From a checkpoint of a small transformer trained on Wikipedia: untied embeddings.
Each number is 128 + 32 x the weight over its row's rms, rounded and kept within 0 to 255. Layers, rows and columns count from 0. Numbers have three digits each. The size before them is the row's rms in percent of the matrix's.

# layer 3 attention key, 96x96, rms 0.0993, rows 64-95, columns 0-47
159:117169168167100108082105130095138126124088194145161124144105161167137108164071132115068150102213098140146155123139157149078143120135140137143128
061:140130152118075114132132160081126092178117160134170157161110118136031168150076146150140143114159138133099099097109135085129159110117137134097156
097:128173142161113137108103145097142120099102170120129135154095129170196081134102083079068126100185128162175128115169170172068111145128125175160164
111:137152168139074085116133110072144126141087194121156132139103153182105150175090144124096155102198100178150138106108201120092129110121132124144137
076:160182105143121143108118154102109121125099167165130109149126089153177075168086104087112159153133150122142189122178153127090138152152179177232178
114:111170176142074097103149106056139121141090197137167135132106139165102155166080128128125164106190099183125142130114152137116153126140118134135144
104:138120086098167150161111141180136127117168081113091093142134118060140132094180108109152107157039149084103125134138089105135105132117145149124152
076:104131131145164108058097156127139082116137147172139112090121167121162064143074068077113150085160151191136179151104117183061155193178130139168144
108:169101059128183165145096142148112147139150067119092093132159116082123139088163120124178111144052178114111107149146090105112116131135166110128140
100:177143151175144122137098127114162129155109170092143132075163173124128101175118138074166110083121140163135099170127153189059200129142117092131111
085:192099160114055125140157122120121158136085191108151154146132095148105146173082136114111143148167082171078095116174149102116151122121134164079159
090:176115112120206142139114142150131141142160108139127100149155112107148150098156130134156102205026165072101147108152087123138164168135150154119136
126:155159125098155141155071109168113072144153129123191148113176106069131102102123158155129114144116167064120140141071106165159123141109088105151158
085:153107064121148133125186175133154119096177121137106093095133108074133123095177149099133103151096154120159119108142145091118087149147153156157119
084:113140155123051111112078098133105144156110127145173157106140127158119120120078106146118191097177126146106148183098177160194131097137071088116162
109:179112096086070116185159093171094142136112119111111108117220126111068148106114172140180065171065146140113154119098098109156128131118141126142137
143:143092101114195160159119143184119120090152102094111110119175142072133151081152157132142086168061158074114104144118100182137100145125133133135140
071:109157103091202135136135137147145105151162086109113087098149140094088120123158134130160086147056153138149137136143106124080147104138157131143171
100:150180174109094115106191113061153166141107194163131136122103126162092135136082135117073091134168126169114183097096144092088167144161174172121118
103:108133084082167116115205168154084121091186114123063098119070094100121136100154087155155170160138109135098128090153077052097112124141183147129063
113:124178148181146111087160141085176113155142152173142109159095130155161124184098065117113158075184164186127128131150158130119156112148113131165115
067:123120144125063099117173155146099181094135105130148122132120129116135143047094091147144155157113168181098210123113120139152086083162108102136164
099:128170156101084071124086119142122101145116149118171167148159088079175112107104154115086194148127138145090178135114145196151058163106099141154109
104:132167096053109073160158113157039123173180105090081106075133071100145102086150143135149138167104139158154149101104113104130100147076146143125133
099:082129125109114128102185143091094152124184121150124124114101095171087135133172059127143174118134109139146144125120076039098121127108183156124082
092:126104095077123113156131151205072163128157073094086127097192095114117106097142207104128135158095123125150117124148156145189093133155147137102110
097:103113123210175174094141160077172113139162128184133106123091130159152143209170083136134096055171137082135080122138091060112139134143127166141110
098:116156134159122074097160179147161154155140142163138133133154105098117097099112115126133194116122169173120168149108156213103131086206094117172137
089:119086161120047097128130080102128100160056130132164129112123130150076157104151156106087096115141119086178155110079138079099165125180104146101178
092:108129177134124155124103163128138143161108111153163142121190134108109090117105146120095090178140128150098147157111144146142110115212102123146179
097:140091133118153175110100127158192152058151095100139167136184133109174139187117150093163075149065133036108081161147108133187121144169130099080129
095:164057139172159165092079108131163115079094128104156129154088199097174150151124138108121100101087118077126093134144121089185109143073132100092139
# layer 3 attention query, 96x96, rms 0.101, rows 65-95, columns 0-47
059:101078100107123071069169135141113109143102131129105122083066096104121049135159103083108119113129137129119108129134121097105087102092113170125094
082:162135172132100187192116149096117121124135131150118154181175133138143172088087125197116161114119112090066137112147096106128200088180160125134155
141:146115163141122165149138136117087165127136147162142137187187125121121192100059126169083192152154133101065141100107079082124164109173155163081134
060:194089118143098154155109108101141126132133134132078222161120143119149111135127152150159131111182084149130122152159117161118157118077137157145110
125:139108150134108154149142145135095158158124133146133143204196124119121177083081119162077187141118121099050132102127094095121174113174142142101124
117:117127086119147093115137117144153127120123122101136094067075137136141091158185125088170082124123135159223129146147174165108089166098121097155112
063:130161124111090109132102118090119098175091089091124135178152148169039083115112118137160137104144106083089120164091119086110125163116074167182086
121:136126090150135125098141109124176114120117137118140090059108107148145087178178124097181060113095130158216106129127146159144103147095126112181132
081:165161103114107153120112068140121095202120137118147134129171148136064149152174169132187117155145120098107123133151099094163152096161088166138119
105:169119139145150156155138134158093157150125114122119172131160088137160133167082116127131163147098074124090152093120042056136171097124121136147134
081:164101101159128086150077097138173141127112128142111127106112134124153098152173123072093039164108154115182114141168157153155067183098157112161102
098:157086087173153074122115094183176115150090124143176120108121168118136174155129134111075090089145180115169119184147189139123077154084084119076135
111:142083096171141136102140092128161116106133146098151117084081146125110139159169124104184057111099153140233133153103186160091126147089123118146110
101:123113181104092154105115112143130137135113140156126153179193130130163136104076126153091200111193086144070129124155105104157086114150155205122134
088:140090128171150080091171099204168147161141187095169138100131123133155166160062123065085156101161134149133120117151094106140124117158106143061090
079:146129075153173064132124131148203134181126128113137125122083140163132088156201087089087097109153114151234095129176149129106095188071119134115107
140:110104098129123129134148150126131113114119113090148085103083134114124080128189115114186078119097133133213084139131170164111105158117156120121102
112:173116126153125115150154096183155148148123163135110138128133172154182164175068133104131154089139177117111134134147116081105194118115146140106093
097:178108205181110071137113076084133138181099141164104178170137094130132191130113138132088149106174171118112124100151135115099150099081159140095126
086:159127113120142174176131137125087121124118092056139106134135120115072092160178135101146056121078157122123090136126128180099198152146108133119115
111:118122175143112111079124070086091125147159143170106155132155127121152124133080155179047153142187137114095133110128108082114110126091102148152134
114:125111142080109144108125110099157163135132106107129211053164160127130103110080136127119150124164132123120173126142154105102125170116099084114159
097:165114186108066098069088102088173158104141143152094177127149135156141133145100132114062183073200166116090146152122143121128128110152184189057119
109:155119165158089149140130083115150118063095137153074133172114123150155170129110145073148120108156211106126130126156182090158177134099189105128073
091:124121153128132059092088151097194149138146143186142183099140095158144151113104114151114149113169148074106160106142126113127121135140132139101121
099:158151101146138139166083129118095093094084109135136072195125117110112167150186131084143072149077149147104114152120123150140181116132145084141116
096:127117107134145142126138134122090149157129078090138116081165081124032096132139144185124065114100134080151125107103151127077114162118086131154122
090:110133083117164157097186162150138097097167112135146089103098160134164128122137112118084149136109106164138136137095138141169099069174099143135115
089:108144114153115098148213177194138141152104114189118125120180117164141095138128091145148114121113118138216101109168159105125063165081137118165160
096:096143082178210133150111145143096141151118139186151156161100111134149134075169155144108120167142114085096126099195075135145113157114127098164146
091:127175111152156138170117147137125082110174139104120123119132163152167142115144149115127123178139137146111109154129084159150107118152102087132162
# layer 3 attention value, 96x96, rms 0.0719, rows 64-95, columns 0-47
130:139112120071150164126105155141099112202153110083119140131182135105067126162140142130109153162114139105112132162138122180162144080119154078166157
130:110132125142126158061126197079145137192077111132103076087119125157152149135120132109122124142103086133164192151176130097098164103121143099122046
132:114147144073151084128134079174142146043198139098104159140160092160139133133127124141153126100117108128114151155126114113099174094078178149103160
121:156088137086165115114132118161053112096129116108052140105099145093160115120113135145131130121147098075143096169123071137105085113094109078123104
131:117142117175141156148142106148163059128119130103148133163129135141169133127125128106164116145101112156155121035129151124173088182167099151104096
121:139148120100138163135167104160204163123160182181156116144142110146140098149127087119144125130107141155123154033167127163156136170187160168102166
109:133149103110150103089135151171113107096119116092061103117091111134108165128133136091081131189107041171163145095128138091123138081089110154056078
105:126130113158169153183134115122119121153084141135165134185133096127122123175117142168135150176151072101124102069196142125176150110173149141126130
129:175145138136153115137147076180134054122124135108178129180103167138128122047135145124161099133144110148142179127091153161144132138132065127144164
102:066173109130127118115135085158184151139073119165163148122098154155160143096158118102123114167131143117103121090133188092149093134193065108132127
112:112167150157116125130064107153106116120124125221183093086095125157106166134143071138084142101172156171130136104124103140147158155148124117114164
116:122109111102105106121122128101177185117047143176125064148084133181159107071118138081108160122114116142134146070136138115130140172187122143083082
109:150088129139124087111120130080173092144118136108158157146143147105175139082136161147172114116092115103106130142101162072088105108050142114123141
107:162084100127122190119147135090086133178117133107106121176147072110089165159125118139152140162119081153140138083115113084144129074104094191135053
118:096138106112087155120079183129156129136128116161131109114167131161123113131143137084141133122120145210146122076159124162150180163182125174173095
119:141148166211142096186152102122092077039193137140177139131105151112092148095135074122124119099147149117128170160128077151152117153098158093097158
123:113129125176154121102163091160186130095160147152128144099086106111084134158127148125120102147091127129129130147143119132119104077156118156129136
107:135119137118117147072137096131073114107113089189134108086134222096100146138111089131120108122127127125141189173122097085062125119134129101125070
119:118177115100127116118102150147097166190087102160107107151120171120148176145115135127079166184149130183139096080144163103140122136129176103100102
107:163150144205136121163124099128154081110205163162137098137122188123132116086121084094116127107114170147106132113115170185189125187146153117111162
114:147228160141118122146126155118169094115153120075167149146175099146175129135140252112140133098098137157162152145162117155123091126107141092103139
113:117186133199132169094146139124100160096120080116159091107137159099139096140100152178133105129127104150137092137105158146162102153130137159116101
098:160088143111110136132105178127137098139059126173101094083111170101129108149121081106101123108149138165145138133125118171089174119113145127114100
128:125099104146153153153145118212098046163122151068073114137156105141099129180131191128131117140142085135150102131166084145171129092081128090090166
133:099166136160139159078136130123142134160130127196154126095058144126154144139124063146102106109122137162116197117110080118063110128129174082110075
096:129158126152110160110071162136106056160120123098101113128171118145143161192129163103114139153127113130144131108115147160192132078145137114143171
130:135129105131135097189208101121086117157185123123136176144128146050087192133108087140111119179133166119108113151106202109132091135117136092111154
111:122158138061133164139085073185127137081098120127139112170150143203089096128137130124142107103140082193155140082137091155143163108182103177107138
109:083075112210154058153118101116094114131159130121154114156098138104147200165119157119118172183148119120169100123187167102151173131130110088145113
123:113113128104182160080105104132097124138166150097173141175165066125103138191135115161148126114135082118131134134190103157136145130106140154175152
127:197086150092120126136135123128093117076147136085100137130145156091123108116117154141097104126118132100090133125105087154136074107110170111120130
122:127124085064125170133102133206079120109116120137077114091145153132141110170108088091126161130132110118141065038131083095197040146157115142083122
# layer 3 attention output (transposed), 96x96, rms 0.1, rows 64-95, columns 0-47
118:123144145126133114123110178128137109150059156132155147136085086102174086172147133163128136104106118153148147196114143172090076112140095101108138
122:133114174113081123142125137096147186149095124097150135123094071156107139157142153161172127067100136126136153101113095174141069195111135118116102
130:114169164124114117083084102176140113060135112122165142137148117161105161138046077196138098142129173108125144203095124112112134083111120186095140
118:136118122132108131205072203097076156119135116142115095179110128095181103087168144112122082166132149138084121098137077103159173172192113162118148
132:089119135137174163143171116131086127136184130151122141107174135115098064078185175120100168107121101120136155068155121090148141131111190138163127
112:155151115083150156144102056159155088129164131127148104103197104122097099148091142167146125131149142062163100200135133084158097098078151108151147
110:012122165133109137123133111082121120112135115156178148085089077177129128148085134145151109120114076175122173063120116081140085143078194132132104
110:162180126118140165233146116126118154109118194165150058107147156102129118182198123131081145109103085096185150199147104135141143120105141095172118
128:125089129185180196127142147114122102120128144129131118095169144093114131098146157078111140139119141084153146118151175140143173138170179134112131
110:093119116157148111104169091141107159137112122159082165058142152161142126083203108118123177079143083182135129108162180105157176109064199147139102
112:144151112162133100057191122165211090115137116124096148047065166135122106140149109171158151117131112115203100174122153138112086149084136124141084
115:123101127113118152156154090126135140149176115071099077066178122174082177164110148120181132124155146130122091087109175097152129128098172104123112
113:154058124138113158164106114159097154138101120092135105146141119109108162062076125108075122146117140169102136040111102098112145122119154162157164
105:113166153129101129134160100075125081149147183147161117112126082136111153142109150132101121072092121132125176076104104192161126125115125016159143
120:050129109122170139078193096150141118142121129111095130084127116178093065121142157153156176116090081160155126131125129134086076119064117129142119
119:195146107176171149067132175144173112125159136135149140120148221099090116108178165159130143199115125054140104132110106133089101179166093167111142
111:109155133137151092127100033081124080165153114159177148153160158166155123110123107088136146136134118120104151138143136122217141127114140108075141
107:101098152161107141138105175147134129112093095107108103123095137061180134112156153148183116161173175091111134162103087241149132170146097136142093
120:085122192125133170190152111157133136145159096151089111129071072124133135158114128153159065100175101110145105136118087164108117102109139101153059
107:204126136142162170135160110160133108159157073094157147124184140125109116122146166143140118204156170044135055122100127109092105108143129169149151
109:079108124183117161086125124168103185136147154136155134197114135135046140146060124124151108129094097069127124169158101108056094167135110134104152
115:082145139135130149185172150120120120102141083170117123174101098055184129083103138100160106115123148078137142144085103152130074155164178095124118
100:169136062106115119107095107123163115155135105087127091118095158111143128184154134090225090186149096118076149108147088205147102169133053136118126
118:122154129146172105140108105127083123108146142117165140142127119117106103180196151126073124137132090125124170119189182107140161124151127140122112
125:143099133143129105130139089165140108133173095113081132151080132112127116115103162191133112085164155088127094113136116125145110204100138130122094
093:072139107161147096143150149109110110172118161148115145127076110107114081168211158099126168083136125175095174100138097148143099175141148132086171
124:149147142125146165120091140137145086159120158202174172156137116109165149087134114111101085128178115077133147135109119191136137081158100115142112
113:073127139146167124077185129130142121066156147115089122063135145115112094154115116174170186146086120149155154176145178121152157112083170119110082
110:151163150153167127136161089116144117146135146146152129116128162193135114117255158104113128100124112089157165098109119154118149100177119133144108
116:164142124108118094130130126102156116103105140134136122129132145141098063165171146154117151100097144147152164173124098117134151100182079115124139
130:158094132116105151208080186092102140141149141135130084189148121058153153148069139088148099175170165113069135136115086108162131151178098122088159
128:057142116131101098174150130140081110091155115144081111093135059100126068101126146165110128125182094207101128102130123087157142103109155122190108
# layer 3 MLP gate, 256x96, rms 0.073, rows 0-51, columns 0-47
058:129092186162080136142132096136141076149152157092122176126109029170130079120162128144187131170146146212148111123133158088139135164123156130159108
132:108078112143212137109120189124150117140118163087148090147150155128168120088077086102106079131113192198085100141126132188147113153167106128102169
056:135128061088197069072101121147114164180131149135106145121181204097085137105149165184121133099108069117105071171139188141120146178125105101138122
120:127144168092172142075138077145177138136119156083136150157181113149135150072134142134125053138115140155166063133107138184111112141081103103142161
047:128096131168113165097142126135151121160129156179115107118191141160103093125147090106089119148138098125204153175238134103106140144085148112184129
038:106118004128141154073141129117129157071123070120086124140126255127092161089140121081149092169098099123117138166100128191128122136131129155122119
039:111097172136092143140156163148137103239113127152091142136164116125175104175147111133141154132143172158118095144174092126116125147125141142122102
043:154164091139128142155128109103113207080135115087141153143088072115128169130102162130023120131154147149143116115194085112166167159138099173150144
140:141153099166156181116101101138133176152122096071146093081122141144092162093178151112084127129116151152059142120119121180164095145110138153118106
037:154113116139123137055132125114133103152123116111118115132113000133169132131144130169193152124144135117172105121013109154138135160122139055120141
039:120169232101120146110132094105124208059105050146139144130141124141123080149160108118116147089131135134116164153124097145164120129150120053106129
173:140162146108123099136152105091139113104098130136086105159135128164163124073193143109125106144049158148185158112111151129063139149130189149205131
125:131123142093115147156087183109093131105138145097151047157114111153101149124119088096093069163055142174098110116128172159096090183153110135110156
076:106124128086145129124154102154128116220133044124172117094147080132189099146170133115123145117101105146152148154164054150042146119154166157150087
162:119134093137180150156152084175088114108118098083130103176104157114145135171122092197140140154151116092140081156142128184107142103180177109140118
098:111102110131071143122132148158120099208101085156130125089111129125091106126177094108140152110129124171080176099195103095108179147174167143085099
034:111067129107132154098150109131149148165129055166140138154101077122113167116125146115125127127184197153153097111167128165156142104129142148121109
192:137161116167151165139103147104155155100078128093119119165102176091137128128101140066137065157125106072149106169134138169129125115068167132150051
065:148113190140180121124157149143120038130130129093164143122086070100131153075081107142111138145134128112144072096141083120094138148136119144175123
118:118153152127162136142164130099081116116107136090114075162117122144168150064172124166176119137083150121151144114116139113161130090091108088150101
062:126119045172119136134152146112143137082138075154154134121139000159137155136098137106115132103128130082187117139129112175096125128139153089152138
034:117100200096154152072122169141116164081130000105169098103110120168130186115099100142143126101121207103170126135086148210145108123127106165123141
155:124156074155177099072201075172151128114127171156107130058175143135145127093139158165135138132120077106128124103101157088163127177086170125169107
198:133181105122135106110211101121117125120128135164077134031197132182158123106160169122122137136121110148162127115129108059161172154099170176137140
041:120147153176101133142123120116134166168151058128151117131153149127053156129077068137110130112159084108055126120183140230109118136131115125121135
050:145145062111103119086122157111105255130112110143164092122134220117111082127184110163079138113171154185139152119084113112137122145128115118148109
049:110139000100061153082140104118132045131144206142152114097133114128131149136156136141136132154132126139172091154195156142109120117118109126143146
115:073042123122129133171119196146091161101141053158168115109157060130125092099128089122103144125101145164143027103182075093137108080125094113087170
123:128160113175171127175161094133119138153083147141123172081142127150179160089142149079147144077076163116108108073119112124161117176110130196137103
233:126163113172141106130163141180173137125118117141091076114157113152090086158123165156146168122132118123117128104094141119111155173104167155092067
149:112084086125171057149116141128108169099135153172130104127091149075166053148110097139135138099121085176149114149158125130110193117170183167107125
270:163164130165162203126194113119109141134168142093117173048136140135152127107113133156146089109074132138151127117103157168145210111099080138105135
033:130119181118158094149125099142122255206129059158161174135124105092157112114143161119157121159147092113118155147213114156106098108119139102178151
173:089151115140162111156159150182206106137172106171087177102085128153110073112140143138168149137110101092148136153102155162143140151070113102126100
228:126160108155156144148134043177100140139150116124098187140174088138103073142116167141118139105160097135112150137144167078138151161079192134088077
032:152142190197092122171120125141119018138171119132127095135163140114126133113129115143236131109139168116181101111105153111140105096172135140152111
116:169110167103207180111140097125126165137126093070164105138138160092127121143139109114129077108097092076163110139125153142056124089146099163141165
061:120133119220117124076141070133132174158152087127130119135063167116141110119096142068067108108122146099105149119208099081133108093108148130140148
091:142137160108074163129153130097103086105100159099204127102161185125146156143102122145145080117104164154085153125144117198100159195059093137132125
098:140140117143149173105139118144141052111116116002119061108118137140086143135098130125128106124078234114105134122121111145109095113131102133134091
045:122175078120213056222134147124117226187113067122143123156114161100096117117129106090162144097129147114177139102069121086099120135086145199158125
052:134112122163063170128185158124122183230165103083145121111168211118121105116121134176096081126117149127121091130193166108170123121095160123172098
160:148172102144135128171172133121141112156033122149158119127166122189176104154097073122135092149125119164171138120170131158120194085153100122112180
093:157159083096150215131111105148126087158134120118134112122141119120140114103139170185164148156128122085090158158099161081134158130098084202145112
050:140176186074135117169129130106128243146139133115097073155105077105087155132136110164154120135123168184132115149140095115139099111132124191134148
124:142152121156097157130157103100144111091133163160121139112167127110125127117123142132100120135150075109137166128084144121158148086132146091079104
048:137144083132137146114116145134138132132153246086106131140134195118133112146178145198065128116147181188115177139147089082112129113131111176121104
137:156092128184151178134147114155175116176171126074123156147078152120066125087124157116145136071127049094154083156156123098149095113057122129157097
167:116152162141129113126209102161148149156126158109136117124143121179101144151130119157163158082100050122130121080122146140092137170049122120168114
050:136142090180050113140142141126123038093147006141180128121136089118076130129145124165133145112149103089175140135101129224107138140130123053129112
045:114127053181107067127147129147138096155122204099112093128069143106101159127103181160122107129107111181088143127172161169167172125125109212081137
180:126145145074150111165114159162150135141094156112159122174157123167154088096143104146147134174130114160105118109128167114145135144147106078143130
# layer 3 MLP up, 256x96, rms 0.0707, rows 0-51, columns 0-47
065:112134165128162098088140136132134252116129115063159118122139255174158155123119110105058117120122135162078139075111135118106119130118106089134118
128:095136122161079091123153109144178166062143150126113200061143151096166160107140168131107099137100114099147147125121124152172174133095162115107057
057:122089233220111132109144079178145074211124062105116167120106097134124145075119124180152141154134152120197086080086139172107125145088137131164128
119:115139102184088172178170129144119136111118116131217101094144101097168114161163191098124167134109182162142157127154117105157168116190160160140109
043:096118174107149174113145126123132136062098183118043124109113076123118136144119088149142114172123178136174088137050143083074119130147153109119106
037:094121219172108148201124131141121189117129087133122122111157161168151096135137120127149126122120186151161133127140088163110145116116102181102109
048:123154035151158138072145117116138104184124127089151139094106255124129136127101116082104149126107166124141155112126125135159143112131111128110105
034:120131108066127141187146206121126107078175094110144188121156156123126141078104086137057174136084172090154111198106135141123137110108105093128124
138:170126100145153153164128117144131161155130133105129076114114116126111190065141121140080149127126153169094140123122126207162093137128153183136105
025:137137219082131157100128127125123141092113088112122112114112227110109104158132114057085153159125154155135113135136167148152116108120152120118133
037:134105129117114151138131133110121119082086043144177113112119138138148094168117128114159168171113098083094172155186076146154126117141079076141139
172:126165131100103137144141111107129113111111150149091131155136117189146134076175116112104104166085160146196154121134172135088148109063184153190152
133:122137139122089175129111137098115131124116095087126109173104114170137143129119141102197061160062178095078114149087202160094108105154137160104112
087:136139180190136190129134147099136111104126231162153121140126074105123197092121128166158154085149181105093138126110143117107158127110140136154164
168:124120134114078134104112175091156138162144148182129116094128091140104098079134193074124118101107154184107153106112120085141116129094081154152144
089:148177178089152127116159071096128150140100154141129110141124189092105163109158141192156168146111167056113137161072140093160140112090117119211149
044:130121064158170115143131120102131147125116133150125108140159152093129095126113133126112112134083114101149100123097099159130108137146169076141136
188:119120109154112169173102166099119103160130151094085181200107117130154133080138172104158069125147096099128078090174103136146057134134146130069112
067:091134085108142119117149124106132075149085160157132120130115089139136115146121140094169152145120107177133102160146174062146096113126147081174145
131:102090150064121087157148158177178133161170129129092107095126153132115089103130110143201141121160027178143134149141159161076095175145147178181095
052:128149136160204094075126137152161044165132116171118128132147205132135121097162149133100137096149127128148131132173091157158118128174133083158106
037:136141231121143104089128153118138132122126000088130129110106183167159146113106123106078153082113147142100169099200142075146117137117129102119134
156:157188154084127075077141099182133106099136135151119145127173100167148077118135142153115191138123074091092107108091184088159087133083163151099102
200:111107113161130144085111105208125161133179173204137161112181135114162106071108128110129118187146062131120177066135124163157070104095079157108145
041:083118166089067174120119152119145172093110229130091149125157043065094124138174124078218137118155117100090144112109151118128132106116136060094154
049:137148050186091134099108143121138135068129010116101135116119220132077126103132110165086126143121139152155123098042113098081118132121151088159109
042:106134153077137116204117115130128145112116109194167129109201152118162123147099103153100126103138129131155090146162149124095133168130114065124142
104:108099142132083130117134125099124162108147081146202099115160112129143105103114151117066141124168147127110078135159098123187097070100096109078188
131:139151084104090111187120188094127130158095089093158094108033112110149151153125126083192146113138209133140166109108054185124106174100137184116132
229:135095141092120168140078112086081127138140142100182158149096149105174170105125080109115060136114149127141125150141119138144115087175085109161194
143:117088139145214081137123100152139148122163137132142148109147108138183103142095128155091152081163103098143015146096094171150199102145184148118137
257:185214120148115109113157056077074106163121123151130172102159143133105114139096151183133133133150138153098160167089134163102181036156120116079173
037:145066255135136193088125112134137223139134099108137136118117097154129150112108157169106147140165151115171129139142139115145135137138125126097124
173:159116120114126174109109124091044129117076131096176061155182122095158160144123097132103075129126142144140123094158097105121137117203130153125182
208:160112122075091124148016189087145114096123150134158123159120135135128158096132057112110112185164142181122099162116123157113089101163077174113199
043:090130255128120157186134143126133196177133158138101117135135169140173101099156120121055116111165123145138133123172124073112125122143151108117129
109:168162160090139154164127101095113090168119100101108121164142173118145108125151103154083095126145080132183166126155156074079107052129140168120146
050:123126137176113153052155143111145141181099148170146119115136164171182063108185114138179127125144070149161135106103043173123112107142120121148126
098:134121236165114067141130118111084104159115110119135176148131187116092160099163165102106149122143167155104132153146116169102114151113178062102121
104:116093106169175178118149124138140185193135088181183219132121090124186120139120132147187115151115067127143055128172175130126169109154122078125118
044:103158194120143117107118147145116007167128150115113140126095072153149149094130145177163130127125144152141183129112102138123114132132157124174146
053:121115127180061108178145193097128130143145159115185084122084125079068118144169128172186107097143077126127182086114146146133133116122169179144135
144:129130132069141106146046102120155140137154172144098134179101132131090164082148164111122153202147140140096063177117111205146097121125136177107109
085:118171160087145073064132130133139141127098128122138169132186199121145112114126152117106181136159169127123096106084128136076101135133136090121155
055:092124108091107086119128166115121095052125011141108120119169127099123090166179159125125152129125222098092182130122138117117141121123126093167162
127:098112056085110085139115129118121133161103100128145057171108120124064165171125114162173145099156172157132161136120130143059051164137155132202118
045:147129049156166145205153119144120132048144099136138117110145163158124086105112152115060107123100110154194190129155115102121126122142187150140120
137:164091154196120163129129099152178130159170122084142178158065128113072108094105173094138132082167062098139076158164124047156100092055130145146094
174:098118082113158108095119104111122126059123095155123167073168161098189136083148146133105091178136172106109124147125112143208120068140165110150095
046:123113215097174131102131149140139040148120064111160096135110101124117148156131125124179108140140161132223098123100124143132090110165130153110106
045:118141122035104129147151152111140021185151155146131113128125054176192137123097128164140087132136149097139128113181127182090105133118158109113128
174:120161136065108121106061146168156114164077145116133104167169112156123067101129090152132145181152129134117100123112176139123115152126120082136134
# layer 3 MLP down (transposed), 256x96, rms 0.0682, rows 0-50, columns 0-47
052:113082166108177105099136173172132047117116122081075156113120111096134127138182161132130199110161106128136163142160120096161145119160152142176098
141:255103140099097147165125159157148127091111142148123068121157117140109138184218174105145135099131150143120147106140155107074059120099152141123143
051:059129126179184116116123129187153109126150121160064154142115131132138126128133098082091102112216105133180153180135109153129096149090127129132131
132:180122104146124127156186131109138130132105121132139103101148138135140085180226176165158173147106159116141093129113117101098148187156163155144073
039:125089179160124120083114125168115132110166092128110155149143120134189105183150097149180127184198137117086146203126110169085141191139081119135096
028:048102183167144113107145096121089084136162109178107098142090122166118114110206076140102163131104128115144133158104097123189160126073088137127141
033:111153054139131128090141132137138150144123131092113060137129116145151107093176106135103077102207085162087146164121168140141165092134149092094181
036:156086149110142153117173090116125126139099087079129175083138095136085136115149196118136098124089187143176136159110122146109162183137130144103143
146:245115152176141145157173115131121162119094179123144081133115129157091133129044146089046160108162104136121131085175124166154151147122137136134115
019:154101111092105127130097116129188170183159113097166138142125104138143130123100147139084173122195102129142134139077131113151151168100156172126189
036:048127166141122111184176103087139118141163142184139123180139191147131122103150121124137153157136128147088129117135112124184078147050121136136102
179:090154150108126115117153113115127107125128140136082126164146103129138158057100120106076119139028117127128147091128118156109138150091133125195130
144:008135127162097133146116137075097144149099129101128150169124122111117133100000107170145083133091139111114096150118139139179124129129124130137125
082:255148108172130170130153154115116149109073133098104089139149145126130082144060124110082145131053141100124113121118114154121120158080095079170129
171:203139142155114136143150114154123127125146062151123124127106126105129148066255159089150104145047147130166113063123116129119135144122107128119135
106:186194161122106168092109088104088126099146149140170135133102119091089094105125065134112157118098123080122170132116119125121111163150136129168090
032:167117113092153179163157110121082201162123070119220164133092147105115059115114138076117181114153091105102080155166151105131156107137130152092128
191:162120162186090135109145132177117092114125138105138141126137151145093169058000120132169121124157085108094145099154133126187083088135102109132220
065:127112133171158151131096124048144114122089073112106111090148143109088076128214129176116122137154101181147137175153163147143128111215104107183135
135:151127063114136126139121141088130134127121093133123099133169112091143165172255124105141109144114147160167111082129102118103117141162136099146098
045:185078107149108186124117112092134179177127123170118094192131119111128091197177129124087116124143101087139109176088116166062090169134159106168129
025:137117166091125148072122155162098117107094172118175126145136149166188111170043097111179155149133126089125085130065153109094103095085192120121137
165:038111121155151136182167120117173149165152101105129098105110137155084129126062159105087128128136113149174130136167137160133112157063129087102099
201:067115082143130123218133141107135118156101106116128134113136151213143118166167177081111105121175105126137106095133145150156144137102149138105140
031:145101048123091138151155119145131104170150161194166166101145109180137173108042197175127141177146134144140123147097149112100132127111089084153129
036:255096129107117148096087153153101108116079108128174114108174099137125103159103124161156145164097101087185120099097156147117138088117146113166072
036:083166186099172172100142122130202141131108080127149122088122077159160161089091148122138127188222162146136144169084108150101140203099145125136171
113:168101060138155117178115111098128171131168177107156127104090102137123134158066095109113106084144187097166131148089141106111141097043084141117145
128:178155165128139106092065105132124132153102169136126170157143120107142093154000130154144106173121171138075136114112141141111142121140124143161129
201:169142098088124170112146087124080083102108124136143178122114155108148147088249136167174091117105158106118118156131119148138125096174130094185163
153:117129133120138098146102113095135118136160182080131166159126093161125119150000117163127173078175132082130121180123079135132097108101153112150112
254:043132101152110119132158109121100114180085147161128062165110140162136183141035080115156099099137087166129128142139108177121102152150120101105159
027:157105080058137145137122154121195130064156149139144076174123106135090187134054118135092152138094148156114114163073107130178112121082153136175123
182:255137130103129163048135118129113132110123118104146045136138096094141164153220097124139098162130084171121120128104112124092122112131126129159146
212:255125152089089132128123161141159122101085149141147123111150166141116126118186103154120118154114147123082095097107100141109122083159148130137196
026:115175145125181126142164129103136139118209152118179152125132062120186145126087128091119112149117179092086112117091157097096174100172085182200161
126:006147178160143144156129144066125171159094163108118133139108130148118077144028155134114136110155068135110170065125128141146105088112095171130140
052:036131169140135135096135170120151134184149129137114145137123120176172085144188120111089128105220106129123103076090153071132158105088147157173137
095:153118169112132100122113128112140127144112141124117063164097107135147134084000080110125154070203091110121165170138093117145088128194122132148182
106:146082162146136147152175143192194132105113083139124169101098133087144152119255146145176100143123109181110130127151138108137137131157090110130160
038:092084069153156165144148096171152125124147063049079098054137090159132128088144135128133128084107142118143154074179136160110154130181104091139199
057:137099109168139126202138108117118171134098122177185133159110166175151079117055123156128158116104134120114064168101087177132116133145128091146144
171:209104180132133119150099116101112089118156109131098180158138138152146117146148165075113156134107140084096100072136099080130149111062133151152085
094:086184151076180175122102125142146081059144134090109107136122104141156116125204164137140154160158179150158179074165194144155101174112092063135108
043:046091166141144118095135129148143117126101053094133089120126136144164132160107106096121069076192105131189127183152122173156130152163112103103154
138:188122132085141120133111198157135116066141171112149159118141063111125082096190177115134166160132140078140144141112180103094130136146140103120119
035:115108151172116111147132110096151185189185075127123151156091138181125140116063082087163099138113105075132124225147159095125116077083098141162175
142:148109147171117109143126129180104102149135126129126106128160179079115129108046114118168120116188108106132139133160157130201063106144124116093113
170:064115069141127140156156122100174132101124094091149141058145130089126076128204116092099110142107137151098114141130147131157091115079149057137108
035:191138121157136099123108126130109109163123096091128134182139120139137136130170115100124193079166130071133159130127085167067142108099103158133099
038:155165139124063133111162154122151121100104086113058122133119140116117138095064122135150143106159169163154153086129177084127083155198135173131150